Part of a small language model's weights: 8 layers.
Each number is 500 + 25 x the weight over its row's rms, rounded and kept within 0 to 999. Layers, rows and columns count from 0. Numbers have three digits each. The size before them is the row's rms in percent of the matrix's.

# gate: layer 3 MLP gate, 1024x256, rms 0.108, rows 824-830, columns 128-255
# up: layer 3 MLP up, 1024x256, rms 0.112, rows 824-830, columns 128-255
# down: layer 3 MLP down (transposed), 1024x256, rms 0.0932, rows 824-830, columns 128-255
gate824 104:488493508503494525503499514501473472522505550502419500483499470519490502496466497482501505506449486553490489492477474459451484493517550508515503493536492515533491495503499499534482504464477508480467496510483533522507503468533457498469496483494535547522505470471516437496484557524510464516534458515476513519469497489470536495484501524538475470542481508524515492482475472519471500487487
up824 102:481473466533491490472510488482526532479498482521473523494518482499511544501503525504519516538503502486467555495484465495471508545467510470509490471503471560533454495485477516488510483478448520519506497541492502491499477538485495490479492551466480478506528526478497486473532525525490542491496482451509508523448501494482512465487504480471461477506540525492513460497488453465553480492499
down824 104:480529486464501531481480518503547493543497444502532498521532514469483506501500472459497466513524525507494532466483521460501505540489498491567488480493495461508505503496513491492483488516500433451515511513514491505527465530498429505495519463515528458531488489521502488500509506472511444484523499509476512511490524480515513490500491476459506498536498492522508492494535510517505524532490
gate825 101:515495531510529510475490517546495469503516506491504487493461487519484502561487510472501521487489515508448496503531481555482519539514516478517525572452494489537489489560523489493487529484468486499525486474470512461491523468518484476512530509509473518533516483532492490518505463500518505549460496488547502484458510465505455507503469536514507463549491501544501519525476481474496502497490
up825 104:552500515494515518489511508479513489491555548518465511519465542485467471545499483482498466503487492493509499520514507493465487510536509496526519483498480531515520499508501467519470521513502457506506486499484491505530474488497507489500520497477486494513503530528476477495485474483551525538537488501498527493540462462499492456517504476517510528525479508445498450509485475518496521524488
down825 105:529539493499489508513473508505472508516488507481480496491518502520526494463495507485478488488489488555467500511479482495545524469491540542489468483441497509498518526499506471456492488488465499532536493491496538515489528559484471451464498529531464512491544500481475499471510513541438545523517504504485541488472479529479485470515485470517497474503505515497477548462540541524500540531481
gate826 098:486516500486550502521481487479484540465503490519530518487460543524535479501453462482535516513508505530511459508466494505513464503424523501490532550506512515531527501511498508489536508535470493531480534521514498531490503523491499503517474451504493536496516485503456516539489490502516476513508500486466459489517508503529510511503502517536506497539477485478514536494456515471565521458494
up826 098:526506563536518512486487484489509491515530512471531495501524517498504537508455545498527494487514496442506500506464520487471566491521495479526497527493514510478461484492487522475484519488500531461496485492453510518514531534531492525476527517469521540504515462496485508511541481510502463496486517482519448469501474533448474512519558531526468467479505533497510518503492467477511474521497
down826 104:516494507510505486532493474471506513482521508526484489513508509552507466568483530511509489528471512504529473459490501506522500461460523520462504493531489513493488579554500482498552494515490480513454515520533512522480499455522525461512488495524535514544486496504471508488508545504515531549509518468485506518534481486508519550471505501505500469489545509506475445477459535521525517485511
gate827 106:504533569534531472458517501535493512485510465490520506470485515523486549486502458441511486504471487520479524499529511507504487497533448535488506517483506448500462508499507483475538516539486489467497495542472505493521503531501551516510493504472463492564500503509515523494497480524502473472498505493487457506476507487485492523513499502453507484494496484515468491522497480515537498540467
up827 107:473477474538444510494468516542485526484518513496479441505512506480516515516476517547551493501526478503498482423516473495514507486488462480496500469524509482488471490463537516464481502508526502474477520532510490495470537512491517487544498463495508558519476479503492529511554530515553479500511497465486497493523537541498501513515484501433513439500492482478487510474491512502510556544526
down827 106:511474485497506515466492460536494493492485504497470519478509485510474500529512492513483476429465490510513542555545509520509480516491496553533463460494510500569504479530518503528474549497491494541512412457458485470518455453516477495505506535511501476557509512481518465492497502496473499505514548508515506474469494492543474483528510518509514506506514512478546509528507486506495545477486
gate828 101:538496515503491489507501509539472501503512460480479471513480447523552555467515507481489487502516489481541515508510505468477530504474518501500483499477523459525492511487467528477483496543472521476543473459496528470535540510478510514480493486500541469538493499502483530497492505536484496454536497512485501525488467457522492492437547496494478503487487508484451526496494512469529498459532
up828 098:526543532516506474484488509485550496503482484520493525517501507496515491473463545500480517523523511477508476502505503535481482474500499489513523530527480559530496504457522509493526481523521488460513504470522456494517530473534526518487519494504524468503487491543514499528540511534506551504517462475435506498507459496491513558462524457512472548484528493491476506526523528513558526448465
down828 102:494448463476510491492479524503502461490506534481463521550547501504493476529507464529487500513476444507469474486480480535503504519473486461511494473531493499493527472502514497485496547493490496534474507517503490479492490517466503457469514500462493515511506490507518496462522477451521517503456492509504484492503558546505470488558492519503486519495507480446543500532524540509444522537483
gate829 103:528529472510487532481492481482505540514453530481500523480542508509446487431537528517460520513502514505554520520539514527514476496471529451481449517492533516530464503503489548513521470458530506492457499523497461435515518496473506469509503447498517477478485478529510546456511514473497516500527486518492543495504504487494522482509573482512501481492493513506493482549491545487527526513505
up829 101:498519499517479504514514522518501501535523539437500505481522536535492503485471503550485511518511469477469513494510513431487532516528539545499522501563507527509483486454507460523470498497548505499509488475483495526487499450501493512504489523519508522524489487472535520511523497500483504519466521510498513458536489521475501532520487504481489508520492439488499501500509484545481491463461
down829 100:519490453499479485512475546465510469514555543507459527482436494515489535494497520447477516492477517537508502490510486528528510523494493498520496516482522456503483488481514455481473503489490501484419501463509531541513479511534505507509513492474508478558473535493468513518502479508482483450490448506510501500481511558511503443519546547497453522516461530523542524524545529496488475480555
gate830 097:527520517445443504513520492483489498554491524528497511526511489503489489508512530452520528498514518502508495574489502497507500499470509488468487472516463486490470497447538492505481497481505472530513503506543502472500551512506523504563499513499522541506498517517471547485482511535527527507502462491499500497453485513546505496497473510498516491492473476521494531505498458484512452518512
up830 102:502516507535484489523470523494490524498500490510488479466493508488468502530508471492490489491501496474519496513457532482509460491470474505529528485556499506473467509464557525519478542512537488493533465488479491455492534552549522460531509463520508462528508466547487482512513530518494493458505517486474440524525482502465540522464509532526498489474558523536504472527492482488495498488418
down830 096:477526480516511514493514519496525493486505459518539516499480488510492464470513533473551532523497503493525529495556459473511529549511521528462494536522463479505499480514512484512507487468498497514522551489534506544482459466458499535510526511499486562500497518491503547493517484467487497524520497511553562507489495543525478488510482477517486527498508516529552529509532536507538464501551